Each number is 500 + 50 x the weight over its row's rms, rounded and kept within 0 to 999. Layers, rows and columns count from 0. Numbers have three digits each. The size before them is the row's rms in percent of the matrix's.

# layer 2 attention key, 160x160, rms 0.0808, rows 68-95, columns 0-159
113:523492581505485547550471456466519489588468460514424493559549519505482486529501557435556508574497432523472510485517593530464513530434483489541538435569397482538484484475460490530565444493483431462555569527602501471440440519497511465557531509505509540574464511484539463449538467545421518516576597478469523450464453527494342462408436527557519483447484552484420481500542440560494525294567395454495516434554437455539533545449501562506446457478485438441519530586539454395527460558542530
079:456502495502418513529490494537527502547528477460490483458491484537522466509554504448528568476608453566440456519464528538472429477568517538465393553556530552494530465515472564481542411537504444578519533503524458489496488492466555467498385524519610622425500489485575526429560481496393462459516553634578457484441568551603536452541474561482492468486449385456497542542585490531506442560499517462406436517488534530515494538535549383547469529376594472480466572430448503465504514545458575
093:499560536476456545547456439486544494565435457499422498573573505498506456506460570473516466581474460544498497481515618539451538551458496476575465449540418453553501498513443497537551411501491511450540587536596517418476402499491538456526539499515492472563463499498513497504498466571459510508604588462458498477456451510457398487423480510583507482469483520480415487493484460588495536321570441431534503410546406456512528521437516622439497489466446421455491521623556445457514489547569525
111:448506485485545446461497480550531523514470540452525448414498462432518479415553451564420557400476568527456527499507444505567493494609498527416447568478662538497565513577475531530437542583521521551459484491434504482532518521471420526395458517535560502392479532437475530520440599450493486493434439526563444517492542480554569543566536520477519508501484412456521539563452558462410480606453622548490520532507560576454456432535437424537573549492472549521498505442454564503487546431512504
083:480526559550458506555523500530470508529511518537443500441454509562496531633553539399538557555574419531456515543506544529468437468482515524491472524567483560492463479502469546478555425513471429557538535501556423545510489496471551451542418531486573630494503468481541486411569518488409458482531563587528497444489530559551440403536453537445432483467440413524545479517611483536557462498525388506415455515486514482549521522577568439536385492421612450475522537470444479451481444580418564
074:491572515434457479545479470467616484535429435374509533551624490425572429432448525574502440490455570503507507475506569609508536577596481462560494495515482522543508492618456493525516407542476487473478525482449518402504440508524543509476562513484465401520479473531508520557410556496508524445493490445458432520470477472541530528472554484586553489521478468500435569546376498537419552447489555436536530412489440500460519478437481629433524584511441499483425534590535493482467523496554441
095:478526428488510484535484521552528467493479483426501549542483431472533446427475430566486378506444565476499455491497447508492491561502542472567542555474512400458510477538496430492454499540499635492456435490452497457477567448545496561414557485519382388501519453498504541513483450459589490475503457413453469578501502516488518557486507507503631478577519522536480523413432523517535528420480588481587585518513425542462531509446516653451532542575499579573493431612512541571480447425502496
103:425553514455422472474516470535584540520477486424535470428534504502548470450527505501482596427552503589474498507460517533505489448615519510431305485513584577521564483565474562503506438536525459600522530475485472459520462494463508499484435523487626551414496543499516518507471561483454489466498488582620462478470545487565586501532514545528458514486446388445480534613470547517436482613510582493428400479476551518488459449547492400510495486420519443492446569441483504508498526554517514
072:518436520548506446458545530539436540450567604611559468402417508529409602557547481514496547525475506481505525548484461373562458454396510498442510449387477527450446512479598511483479604481499524496522419470480508573518566509495421511512457528507496590465585524499478452528562507458561488517452484512520554490516512498453516468551505500428421522486531521490573454467569546400520408578484444553500471584404637490487454495536496419568457447524525538551499444407489508543522475503458469
079:499506494510489470463546495525490530457534537511522465412451501519515533508560480490457574436512517556508549506490479487512489431571526548415414515488602583504543519531540555489467509521539485568506516483450472539542482506469452470488388519482619557442503523464483469511508602463494476496457452580572483478504528493547615477560521504438420504460475414482555507551520568450479433697481558534442449539427591538479477441584492316538493509445526458523506510337446498488457528519440515
122:596439484597522520482513508489428526425542562654477497503423533554428573590499490469535443555491475479538541531518484443514476478354549553551548483454442450426386520435566446486495567444488519431513457518524483574492531494502462499542485520513411501535534480483471447479574463492579487545489505468449562475538476523394469470508479486415455497473552593598577412447608490478588480463473373537537527556474543482535547515517520523536432431539533520533583409491492491494520454484467504
127:604470484527550533490455528465448500448544550634518511547469512529476540537444516505505375607386506434546501493497498411502507525384518477566601464438425443442417513414571455465499541435509600441512491499503533559476526496537491497504555489482382433659563528520477463556526442472539544535512508453390539508529468500394432485438516467479496527511529613547508464402511531468568491454509417490569532518491476453508551519476503587477463432530487504525521423533526500512526474498522498
121:619439523590603537498492497476442494486518577608494456535455539492438566558492508492510435559414474422504567502560483491538509506352519517519657506500497442465441556439545454501471563443472500420469493517520539565484520515512448531480532499500392482637525483474427463526526463472535507549483505460412536511549453496415381505495525450436496503503510602576531460448553471466530527433460384591551562517554513492512542489463478552512487482551489535500603422510465507453514468433520493
067:426565555519490493485521540430550454585524432481480507570536554490552461572488556516466524508573479493475432456472515559518520496571440484499505398660481577574507438519468509449545436496435375533470540470468476497491474536498630474556530552458556477555455464575569471501484477557420520497513534535508498421510502549623442510391505497534544498497488431467403538520520447542484531498541527459403427420540392504496541508439528484442469494464566448434408616498494472457491509555563493
075:499564483458457556537451487476552473519419403460463537594580500504559444470451553494548460514525477547540477462540600584447559574501477461580499458532419447556483472530440492510521403492487461457513534551530525405473390490511561474540561466512468396551452487539538501492454476590525523514594519419410525499481466507477493490419504510605563461496520555481421492536421491578503550407530437448509528415559386503519526523405522616436547510511432431481493500582546422517486512515558506
080:462562521408444526561474473487592493566444416416473498585603492485556410443439539505488461509517475546487466459484597600461545531550464462543425458558498470570531501568412552493553371516490492512504600528552511406491416495506581477505533484490554426541455483535525520523416474545450522483569564474484485501438468477519487515436503485579545485504460480467411526537438487558450562425551537440493463426537391514502502492431499566433564553452457399469490550588539473472477560549555537
097:504482512492474494518479471528539498517485474408479518442519536517539449484530496442513610388593455563483506540520532605469497465619516587488396518559579563543555494527456563531527452497532389588486526505545441475484433529483486486495383503477614547378450479480506518454505548529440502475494509566560473455475529475613582503555487527510462478450490419498527552609500464519450513569452547541432433488552560553529504499549502377510494562431484441445579591419448513449481529516478535
087:557487546537395425471580429518512517466495536522524559455546517478547531598539496482492550518501470537532539547550485594465470515521501570519438485494495591487525491581543475532576510461477472508515534469528491505592475463505443499501403584503591634455551400453474522495454593481418455452484503619543405435514505447584496471549559525502376523402473414489504498543547541526539520559511493559460476482492570455513534465618487433469396480393524425487465524424417510477494446520485493
080:494445500536514487447523570561415469430561504560544503451430490576501543529545433518540555431571453487502459563542431443495435481495534535459532511437502499448468496441581483486521598500520471531511407483463473578488560509467489496486403486528577590445541517497513492446559447467512486531461447582538565511505546539529563454529483546445498480523500504499576480442579518420557426662460509571424485573502600538539502562556562367568461466498553566533498477345465516543494506472425512
096:477526546481473537564497453460523516583455441487431461525534566529525450514473560440510571514538443555497526477527559576443551487503454504519459436631479545586533487524400550502542399498478383538530601527557472470507387522474552461520501511483580537564415494522531448468472508589414523496565551522505490427475482514546430480457467531548510458454460463477416525578522444573456558447585433443448450423572393468565514503482509487494475518451495417429550583532495411421482509571527559
157:383572535435475445461529458523566515545416472423508478452553478446531449418518515571449612404501530578469473495510502532513540493629445511392385500512565550570591506590455549543471458563524464522486523513457499408555437515460452501469491507533588520388450530503519546489416590533456489502477456522576466513473516491554566525514489536586531485506449421401454511587435490524431519551522596491467479472486496526453414432504470452530572501502428510480415543472529465537505538502526479
096:488532540448478529556438450460554505568427460478435492579568491469521421488450522458480467572486464549484513447498610542446513531495480475568450469545462468543499501516447519513553400505480511471521589555587510429455428517492548476504566480508463470580466501520526516496481476543443537493600609447467468485453471509477398493419483514561532487468477505480407516511449461593461542328549456433541491429559409475512530533448483636449528514462479417432516519658545477450511487521570549
110:522522521505457577587480482462516508555460471547434506563533530531489486541458576430547457593492427552524529496510601544430521525414495486570487425550371443548459495480444512480570390478466482471548584535580497452463416506488567461535516491488500498601472496535531465497531444583468506492606576468437564460473455524443398446456471516534505466473475553504454476485541459574549502343564411445504480445519412459545546532444541561478456462474482412498522503560540405462494469580516540
141:387530474403473488494486482515577508530416427363515476485537460461562435387510473512497567389580509558487499480491520564473529485620480490430390537557583540583596486589433550535488423575525424560495519518483483422503475497468528516457480492503591475374445548487532555494452547528465500475492477531578481514465527493577577535498494529554551479523459438449459575596399491524419529544497613485459431459507489546465440479513487447506565559482495483497508555478510488513484532484520521
112:455577507425495442489504453496576516528442507410520492454575510432567455445482526561416546441449581528529526487518483546525559530653455490432410536529573560578570494607456515524398419530485522515488545510420503447579445524478459497429547542505561491453454544494503541527393619478458509474487431521505411509511501500539553551518529500544524519496473411447438530588399539520426524547524589474512513438451472518421455389524441489490576552492418516485435537482528479512480516469516476
110:494492467562584512505510529489450501475538532596482494538455468504447562547466478528477404604427520426500483498472466395523506536399519484527627505449455428444418521464544431471457567492489609405499461500483515551508602490511510509483592499535363470584526491516494492527530450493536493536493493439415524533542476547387410496463492472476541493535517575576519458382544501489571496421507438490578583531481466443499527500458514623523474461568535548550493385583540502526501451488472475
114:488499482473550439400501511529499493460530524469572476426471469443501501446503431591443499414492578476488512493485428472583474469598494503414485561434593525488552501529556507505421567507523567546446439452418526504528549508529449538463488501498516493415519507492462536535462588416537511501405428505549470557507528480539617567553556462474500528520524440469560524504440546414425471651449614535503511550470580581467452451529450430516589551518503585534483491426459569551502551416482447
075:559560496480529524499474453431545503501459564514530521519565527419516516528438574562472418615399554461547571479482536531528553551493466477549558468504449512540448502535474492532486478490450547428496565478465545439528457522555482512550627523472402419595471489523477473598430575473577528486520507381414482491533427479448441517456550439551499549454537531502448491510413514525455554393509461451565544415463457468459545437459426655427523519561441499483468480586541501493498487489552432
# layer 2 attention query, 160x160, rms 0.0831, rows 69-95, columns 0-159
108:510501447456482483470495523486419458479526563493569491557405557477469562487466524614486506488439584404489415489462414516482491500516520456514507555477538545494471462563522469496430540495446510479439479471400509476519500472512449540501513516477461464527506523571494510549465459522566539531456353489460515558603467484505518581488548462518524510576520514560485513469462554431512467785458507526565467547553497494461487426536530483467500445602489568576516504438554495534414527465470408
110:452492541493511511480504512563570534550495410462429527477608495511581413512543431403529514456595401579531535498550632550526511478515476545505483473534458444552533551427502490518537448497543454560539500505570506565453559516501551468471496475467548516468526498445486503415469439458415497480490622563560504486365564504568563437540466544495556503484541500472528573512474447525466499430531523504370492453524513519550473593466464381499459564421516489419532519436433511505598528493519600
062:573524516526473533533461453437470537492473529563465484529475515585391558467468538433491513566442506477486489515484451479481501531460498550511481449401501534468487488517475528507593517458481558412520522572625484464525387494451473459538467526581523559530463519472544493515616534537525460508645587547454496407529424509392406491447515499576378524434477500488454406547526492515534537372527514490572498478431451481494576497521515606487589431508469394510461480569521518450491441545489467
099:522503443453508467459477540498415468490531555503560458550401544490463552497456522612479501459438563420504417484477429514488497506516516453511492558487532559496492477557521480492435546482434521491411487489392506483524488503502454527476503508475475465518492507571487505530441471537559547535464358504449496540597485483508521570480546451474500533593486523569476503464476546437524450794468489531570474544565487492470489426533542456491504462595497566585522503401546515530424533457459435
154:488481530487455529562472472535583506546436443476431491473575454548500444471542437380509520508544371585465517511514596531484495494478506544504471441509495492551524558467449521537581472495545479520560549522653523502424441510483549444497453465528588518483498493464525513468548498496453464469591665526541482453403546500506471420518480563524483480460485487437468541567486463536481561333537504501413491451482533527536519577445475502523528536405486409432516547543438517395547478561547573
129:490482533466478534542474450502599490540471437468405514509588490545476454458500481417507540524521413551427491483498617539521490491507498549526497423481483504541505510495451553543613470469578466519557561528669517466439430495520528445539479482488546513508506503518527490494552511477445489484603660522535486461391480458494451463488484529563470516447516480440458547581496490538434540330550490517459485441504485514557502579466454518475518525416468356434528578537493523400529474576526556
077:506477441440510484476532490499440394516455581546589479586400501470453545498515552599487471487407593424495438498469383511495487496533477473504478577481537559480478470653480456495447537524416575418479468512417474476584468490474453532461559522545508482532490529528530543513402466518555513478537406533493498519618477465496489532480556469555506504540475516554470491440447520400536540624436537479575455534541502486442493431479548537531535427586487570610483430505578509522412536477482463
078:565512463548520498477509477429401551472541583524583466493353497423461557493517567551480436493440646430452506517439370450513502518475525463501519578500514565445473459539548474436436535532449565441480438501406489482574489489503457574532529570525480518533484499489495455542509567501601495509470375460472493534644447498465462552462503442453463476505448508558520409441516519465510455605469488471597544543511496480463545411525517546536502494563524581563472432506556528543465528455482454
116:540508432490495478490508528466409462479520594529585474547388510469470569494461534624490477503429619408511449492453372474482503495502523455507500564510538548479486470586512476480424545514426547428436478500379478479576496496471440533491525504515461482514484522541509507545459479537580505510483352488458511546636465506479507571483543477502503527546475505557479456438489530454544479648449489510602499550502506486453492392531538558504506436582495580591467449513545494555405514466481421
108:554538400562541502457474540456396555447575537510525456512415541486482590510455537557485476479438581431535474501467412502492538491477527473504528535561489534470455480509547472412424508465415495518413468488406521522537523520515454552518486575448425477538500508559463469536494519540569541549426404455421546527595421530483467600458519433413469521547526502565542433457544529501519423613451400547604555536508500484472560416534510490468476494599501571559508497453527488575444518470430402
090:457481606552479467528561440532592527552474430444455558410605437492595462521555485410524505510613483566542597505521555468499509501527472537517548468538438449518533506443465543485493441565581503547580483497555487504500575471466528482493539482528533544487488493395500492473572551475456450418435554439556464505375583529528547441532421569458576442495516489421522535523516438570462512399562531442409510443463505530517478541501433471505472520416468507432470538535443504451587507544549601
087:558513550596488516508456514448470608462551433497411509458548526575510561546455480364512540523559392504525560518553541473488493538428492530516550447481441448498529560326544538450510503421501484568525464529572522517489480510473495482546443476554508542491516479480476425481682578516496472566535601460440535426476499564476487476484487505411450515456520495483500424535585450573528480410572436511472557474410494480529572549548501461481517486511479430414465544439451471486573458516500488
049:400558550461511443520485515603596416564403502529484494376538495559600502558588444504472478539555414545506504520506498491500484548541455505455432554512516502528525489492490490625449518522540470602474507426407463443469477438541503445418468499503546521504437508440476546507530473515505494608459487461516449468435612497582628476563482479525503468519453411499509612404483541474472482519522594436459405490526529567502412522588523459501435460483535534459560549524510498480499470550499558
094:440474515493498509496524511555587513533468429457459544480623477470585414523534453428540507457597431600559558476525625528505498457546471508481507459589488428567527551473496511539524447523524433542523519489519533530466594529511548467468524426459515503458539502455463531430425460466416491451431593513566493519396584488581570457573476548490588497509536490462509584517465425548489507390504505491400494444488567471523418565432445453507438583419484523438536504520425498500570505503544578
100:432474540467486499499540489573591469528475417457437565488620484535564423523520439435532507480593397570554541483549614522506505472528459518502496441552471437562532532458487497552535463517560437520572508480581507545454576502502559447460515447471541513448509494462504540440464427469400490450494611541577482497380584508558554434542478557511579491505522506443496585537461451517486542402518537496365458440512518542538433583459466435483465535422508479436530529503449495493566494512540602
109:551518420484510520473473568486400465456536555529549471558410523515467597502449515603519525476435586408512462481470409531455508513499502471504503527487539533477463484526527476472438549445437504475420497493400538476507462519499469531524485522486429431539509530585506507538477460543574524537466357501430547519618441502487476579492548469501463509562510509561507475456502534457553459690445472529583500541510509477457529402537548501476530443614484566574483490419521476558410502490473359
101:616490440472482482523454520462424454509438549534509398540367530503371625479519524542508542479387525443387452517466422560507486511462544472494503555437481594463465470569528493466483554439415513478510471531554544527465391500449440520486453529569548484543496528562550531505543513524620496550600464543421536472582416491474440524484518471495447497474491505558481455500510536439510449593495448538567497539504522496472570454493563482519575435562433480541501487438544525458410539498463419
156:526503453507519479486511520445411489463530570515573494510409548436466589514468562638488489483443616407506489487458396492491501512518523460484542569500533539465477452557527493484415545512448523476430454480377496473564538487504447564505540521480437483527507517545493488548472532510578525513425324448459498553617456488494514583501538432468508524554500507566500464466507542452522454655463503503601508555513496467464484417547528541497503449595489583579487474496555502549419506447469407
065:420454493437501491462486600566494459507500492510516546501562530514597432546473449549511519444556429495615492469563545502468471505581462493457452524554526447542535506464527446531440479513494480507449480460353473536508612513511514488399525453458501479439491500487474546463386387504439534540451456554526514516484587539571625490538491522493589516572539511528490592444440456517540480641461566486432473494573486534501417522520531391499459513535487595516509479383473433581482522454484516
084:464497533490487524504503485509552562544412486508528520514568454427544395487522460417439441448512455582551552502521563471502503450531516514450418524532550416481538543517518538565561457540503536475541494571535473515532538534474523470445572453544544570443502477408472508452394460481418477465567635548576475466443550497495540406535502533543532493449475499475478497513488408550525559337493579400452495481497507492514454582411500560571532558385524448446498405584493517508573468456532579
128:457484550493507518488521490567588514531480400464424542476614497545556397522535441380530525485585373575532532493563611522503514498505478546507485436512448465544526540429495493523547452495578452560563500501597510561438533505505541458489482463474543522479513493457504514444502448488404503488515643559551495471364555506532528427525458540517538489484559518461534568537489455528480528398515527500381488439520494525550490593467474393490467532428507466422507539442428499495589533523522591
078:444457488455531481453502541565525475540513467430482544511568516455588433502503441531508493407561471538552472465543591539511507459573491495487502505596490454561545556473495476503422466505489443573473483472413509526486600529524511491447528461453520483476540513509474528444404420477437543479424497524545511536466556509611617493536468544467603500579547525526526596441424451487489468644486548485405499484570527499530450526467503350488437566491520606496558521359452495557521550452501559
082:431482464417509537505504535505528366521407518553502569574574472501499419509445479532469451419456482509533526469527532524480494443552510516508435511506625450546496562624443466578554510526440548422483538521454511430567541533507561459499547436489492488496524487559508592468368438473400498470550556582587505514537481455539507447536555524623498499531493501491443516509437414478552610466401615444503491471502518439479417499380503568495527457476487490536478425524518460509458498507542489
121:465502554485450517552476480522586507552399471519455509498574427541504427485547469383463500499518414595488513507517578483472503474489499545488429450498507481534542551508462519544607463531552534459553570539607493475495459503452518463458478464579583533456474493430534540472495487515436450471611670551558511439426546522469497389516469557555515481444478489443454506529476431546511572327516531455435490449471511494503503569436492540541514511408478412460475500569471472441538472548545593
088:449490571463505476527465441513568575554496452433453521468598488546526398486529469406457509505556404577522517501531597476529508476514514530500475475507487440508540501469486532524552455530620516568523524480616448511505494501511512472466523509472548583486481454436444465488536523482400485479515618479558451454374538479529513463488442510504525499467474489445465543561488511556443525352574538473448535454568453550569476627508468490513444594402521414391560553542508517439578482489488594
070:543531527574473518558534422451518529439477517560518479486469476517446554509508536457477496588469555509467530544469423432491525527422507516512521445448514533443455473502492534503554538499500558419576529553587490461528415462462502472558471524570481526533454517446545501557623556519550455484558531463493496466536456490381405482475510479501439491414470483481495406545566518520514541284526459490556504494407496498468541486514505667512554476489488393475476501668520509436494442550510455
145:486499537523488519546489476540587528529461439499437479476572444548524423496546447349510515509550380593482519506531599511495499492475491553517486436517471466523528541446467515512574457502534484518558552539642525536455466500477542441479446486542567538485491495434525516465534504502451464474566666528530485451387567513497489416508462546500484487444489486441496522531514453541490538305534480489410500457476519512547510576447474498523489550391507402432497525539438522445571486566536603
# layer 2 attention value, 160x160, rms 0.049, rows 64-80, columns 0-159
096:447513494536452453454474559524513505489477531486511654481497591559509480579537535480521379499555468540476525551377514498504545533508425517446490444588512430509534562526495400501455513585484455492521609451486482437536503502427528511552421534516519465456360426592440459528601510473530555533484470476503516521487537536465550472487603527560504461452473458560588421503545484510497546492432474517482400458496483435465537369427530504573380425473504518545555496495490480516548573464461526
121:530473574498464428550510579522473479556498534523509433437463430519506465504499442499575599500441523508470446565565494504490568511484449379553495533449506475521496448479510501512486499537399490480503503545493484531498423403427491454420485487535527514487376613393516564473497457651514458527533483520514508515525563573517472414446408514500557363532446452486437473495533500529553452502607498548470461527556550545505477486534577510665529569455461516504512463501594412529463511538474553
153:507548551466537563400489470430492574465466499489510571577499683503476498509405554520459457520496500513584522421476507483487589449534398482426514408555439457546519559516524507527489482450535502507496569557478517488532456570613484509513555488414498458564461456602451432542462511503502618638488500469456497407487412490463498543384587496553495619447536583508494468487475493509496551518522471490545459473478490446457471466456476496418493462513459509481526501515570377524518487457500490
119:470517585471510549455548504477498599456466478507510564602474552512505515415446540483517533502523470535579479502548474494482562449532421417439513527537421401535504533555463491509476476486459475491521491643514379519581522573561502524491596457426506495524469483584534497467363485528445501579483517473517471447489502499517529482416488514538502509515452509495464484487523434571545537497533493537513446526433413438511384547485537497544470480537449537511452469515498226524523486498469515
097:510506493502542499525496426513508439506522465502470442527558453421479537487500496510487423508467547479442469450443511567501376525439558567584508548371480523486491506499486633517566519403578501519527461471519624452451500465588506495527528539498469510510650454471562505521570494414502473434505485445483501540501460409501492561574534452458457506505583581470473592474496547452451441515465494508520601512510509540484540558521450499308565510506549461487505541494440652486496503508550486
125:511534494538471416526464502530509457563513536481498479361502311467481485485567473527460511487470514489350467563478503531539378517543538494547456574476556601461517448535491511504553513554513523532465491465506562545483486399414455480510397514589499526434494491396529595459534537476544362426523503519544480613520544531535502490570420480467503347538518395454506508517536534481470447501462498498491541495530577522499529491546475506527552545485519495511471486511450627500490528472528506
131:433582611487518476415531523490485542484465515512525544535471668570471456510444509493446578521474484518550442549498516483472667494529429489444495421542497450551489555561537434484435472637502490454535533552443410506522506498425473488460495498483504497487378427563522485480458513544463545546498496515497505456516515575473514405391443554547563477499512472516475447515518527533551501501554484519494440515502536489466500441461481503595380489495441534480464461504638328501503504498484528
127:497526581475505497438507515468467545530480520511534654530523588499438452520440507516454534513487480527516441507523505503492603476555414548505526423519565461557510530509537509503441474645477555456504490453459454535512482553479454462437502489441491582499373422430489594444519497499489548562507496494465568473489526556502506488423371531526569503452496517510445447494514443545581496499586481607493547487466604478443550467461464504573426414490422526498556474488527319526560478433531559
100:526477371495534535493476419481517476491511454514481392536543484419471517469497530488456447501497530477497493431509502562517369522473571582541505546398547523459497501492472602479543522441565513537486450491519606524437524496519501510478527505466472538533658395493507527493485497387476456492487501479456543548522471448529487591545551455466468552453561547466449581533491539486542505513479522554517630508470499468468561538494449486323558505522529449510501542506414661487552453445592464
105:516550387489515421496460528546497443519537524499521344455513366545518497525516508501554518491528500460486566478462518546498491547468614449493469488426524530490483494503468463435506524494471484523486425554522559593431459558400534539531434487589513492431596439460574449505593544348506470371504509511477552552508473533542465532623583458461465496501557465471508527536478557449394497502443508506501514527587606511492529522577463509467473580480504496529488504509467637437474486527522455
093:485559456530502423490474498537494402511505534533531284433505375520458469547489488507476534487487512473449493487458496531468503536468541480567471517455517523467485498528509481493524503539554541484549523581518550542425399473379513500474368532538496511407491415491561517515556523436548479402498520478487572578485523542472480490529521476483493462456573483463466501543507591456442433515443480543481430541577651553455518464545445496556488616465468497440570460512592617461460465519537469
135:492511403501494433508499505534515419516533500522502321444515408473494489527520463513543519507483520472458439508480496580508396549429606499558473527403498524454480459532493545496543532508509475531507445482525638528444444389436517507542400523511503402456578488406550540512556481455532426374509500504473530586510502494532458509551536477482503435514553514475482559511493583464469411519501506543481572543557611530490560516496465510451587590473515495502488516511470693482488506526541478
142:524470396546477399497483534491489422554592536454513520454526461498525503584456459493549571496484506468528413621540491538525349516541582584532509551450518553454502422531523463438487493499440520574482447379499510542534510408447496491508434531524481480443570401430438570489560513450522430378488493533505448484515506550604486515617478491471505403505517440541508551510511509440519504524411518480445555529531488507533611502518557502469443531474524547498496493488357601502466512507484491
137:490508621485506546478544513458478588488470489496511617551509632485486495466460501510448542505514487548526497490550508470466626442546384505465523462520472451547496529507515548517452493582516513438536518503475405469553530546536471460444562478427505577544371530530504506463431498562452543640475493482496521424489525543465548467391397532544557512493449554493467452485523441548582517494588465496512470513455493503465474470466521503523468430504463517499554435493585273545530498460499551
082:521518503498504550512576448473500576472520455470511590559515597447480480499485510518416413528551523500447524442475521522556491449484385613535538512416501525534485510473553622514544524541569497511508510453473546461474558509626475521526542531382491477622567408457517559460481527446484541451471508469478411452482460373480532504581389474462516545476576542505488535453487472507572462501560482423526607463446463538492500521518459492331450413514521480473511527506468553558569538465539492
103:536429478497478470521459525525495472485561511495473410570503475538538488556439466451599517499517496446506416589501490519475353503342623565627507581427441412432457481415484472434527511441473532539523495434533538543475507425518547472501469506503512431542613510447437469503670441419528481486531477503455511488502471517534479467563495513453521476530521538581556578464504503435562427532493497506457505568530510508532585552505615468483410479490513506508512495469404514488486524551471515
094:490480501526544531472493426463492543483473462471527569559561617457455507494476542495381410533557506510511464429463532538563498491542470654451511535484447496489489562542496585500544487523614572504509489474495473501499514619562454566588510496419462547533529350496549486481511523374483558473471500466477571463472467436487524512570543472493481567434612627451477532535502480501473513498452483500551538475422500514484515543483422472336446438524476479473553470498438550513548513440574474
# layer 2 attention output (transposed), 160x160, rms 0.0507, rows 64-79, columns 0-159
084:549581569557483485458519469463505575522511450438488419455450534496407541506459456580419582534404625498452474372525596484513476483492557499567495573484528584582480467453552569465506573446488505497494430521529527424469460419464489482497461509512588458467582580463514507448524472454497386436568510589483483454523526509513453480514478456493471553529524530421441545543428461498467545486491495573517517523453519610555588454565417550509585578473478444484455543436526531465491398511538476
131:509546492602528552482522390479535499432514328441480527495599499480490516480501569517542445504628572502533589424519492504452513478579524563445566426502470473498503525383525567457466505526565500578508438504535487464431585536542518480590510431507578476577543466564450471489498526478498469503485420453548524511533459482501504590539511515454464582507494544454484429503497446552444540468485523511424540485435495414460477567503450369461512432573498423435494521565439556442598497494532472
156:537484480484476426531496487516467430546502600503533465497429498504427583526526457577511503450400522398379453533465424538485512521463571458537463541484586586503532426588445517488543502483516467486462502526549519506454386426408504499508415601512487491436517543500535531500584504514536466468559477568444487493622506509545440508475485468535474463524501452531458509546512540473431508672437507565605466534539537535473506439575528475494543531503509498524481560392501552483349516546478434
144:558505479523453491526496406467456394518556544460462498548476495518349560533500528524512518472449557445404480497441498526488498505483512511598504479413523591502482453564475536471530493567538495519560464469622527459451439486411488534521424561531583515450491553540499488501605505480580461476599442575513481450574478524508417569495509479540409445484518459490497438549519531448417513555397500557562520546434532564484616465547471480520543496468498412478480588471494617419431496544513427
112:438446500409521543513480586518490503480469643554498510460473526528563391527485445436493486494514398531557494644525456481535513490490467495424456529564534457473475495560481407523467493493446498469451618496414411562563500542503485526408547513494419524491451479477510510541432479531468550548478577521485522518425506495498536448478531501461560485488457473541533571408512548476602461527539436442493467485582483458540412500428599591555435504473506637543531413496518409552473548483440548
142:450501509498544568524506500511533501478472406457510533508576521483597445503467513544515460469599563552586553484527460523498498455483453530454534464572471386548488537417553503518421490512470481523503459451335458444556625523553545474473596429510470499563479447491513471484400442494466525500413424433536493524447509471490542479559494533470561538533469563474466506455458446558563537421542515453505497446501451477543473542409474691490433487540485515493496489653510446488585499479545523
142:566514479541480482488548391439535441534541424445493462474534455536390584476562530582487508499453568435433575418470509490461446475548537574527525548452509578499522460454504585479540543447513505563535420539635552439449463467447499506573418507563592479456540563560475481491580529472555459465558461499507491459607482504504443605484516456495441532555529506476465455600511460503393548480443499561494543531424507507470577525527448421442581505527479421506501555469455582443440477533521433
114:570502417516469442539512402487589421560530450471494427439495448530470534516502543524512499491455586422393608497480480514467448454500614564504558570466517512463522479523497520439562542423545487577496464554622521411408536486472532480556405531575579429447582557580536480533522506523471476470546472473504507482596462453507476558481495451562474528558531465473517438595508523494411565502396498560525468542496477557471563495528475477478533504515473447520517517499500563411373484553459401
116:474444484398523513557471586548515487505480664568479522475456482527589406500485462449517484501507400508541506647483461485515503509458463487453466509536503467477500516576480407534494490470449500465459591511401422535560498531524485521440546514514400499476438504469544517571442470540445577529479598499477500509416511495485536411481503496513554470478484484552559561409541536477570432507535451434521447472590475512552418489435569590524432511476490626528542407473524419557456570524437533
112:429515546483447546445507557522574594447463456534522530462534572495615477503530462536529478528574459603548548458563515448526493516553456484423506489570457445546474484427551545588463448459505493456479519467449490543529566491556518496452652498438417452567471488443484555465400482509457560599408527461483488515459540501461533470518505525474580513507441554511482511404515508546614463455595526466425521447507495467485374504420472475448451494522482542463500435532518382556560523441467601
096:462520561476511532469508501508565562460479412499494533454563578513622468506522500549537412516613504565557584454556481491480499473572495533395534478556504433558493485373538565556478489413477458501465477483464482529496574474550548499515621429499465464559513485459464506468422463502429543571431513439487487487486539498475544483550500532440577558559450578512430501400537439574563511419581486461439525422520495425520403551406453493424464479558484532454496479523481409555567559453497558
143:454490542490540590500501550528546547420456507520475540437521540512610428501510486489513430525637441573596562523544481495495498496541450536411502502589483429524486527426548497538450464478459468502461541484423403535545574546534479499474617462470409535558472462474477463508440488523417554557447522479514520515409525502485562475522518515426559558500466548505507499400528463530578473459585444405449489447566462411512381570434543497501436503537510574488512420537489390527570561462454543
135:443463534561511563506553530517464561451452446544509502499470520497560449483540532523511487502567529557634547442535421480508485502469468459478531528564454438492507562462558511541437490526496540449529474491356497501567614534555475523476616452469360500526503516430475467518402480507470534506355325422531533533426519471433562478515486494464566531476509549492555457469496468537587446608586490455516500507481496470461429529514515496510475493572487546543514395514558433567550463440505527
151:557505435507491447532512401450482388562548496455482463496498457513392567501503538519491508477411561409408504507441477509473486481506566544557517529444542574467516460572461486445557532489527500556522470534621533453441452477441520501560370537566605488440537525568506486514581528494555454455575475516511496476612443488522454571471519476539430484528519446478510461590504508467390560536396517572554494545462510538475609484544482474505532496509500444509499582473475616430402487543499406
100:507464468434559513521489513488435410561483663537486473505440448516439482516513465446472502500384462429459419654452508481512448501466544566537452580517527527436481470648438405472495525456459524467478565535532424507559462506441440511457379557543515554440467503547530467548531484504573476496580552553496544456502457528528503510417578493514512472511478439528519540541506535408457516546449477532541466566525481517498531479446585581576506529457499573590540461467532515467364519513466477
123:506494510554518534446542586526474570432522460553486498457462525533546443494527499378491507581558421570595517479524520461515503505501467467467515500521430513447497525461517453500485484505512544478537514515579479567530549545545453530491548496470433536522498512483477498514462508525484520513493568521518531509365550511460598483482500483480514521463505501497549451453536513473553467637559445458440499512516495455495459522532533177498495498463534545498522436319520476576549492465481542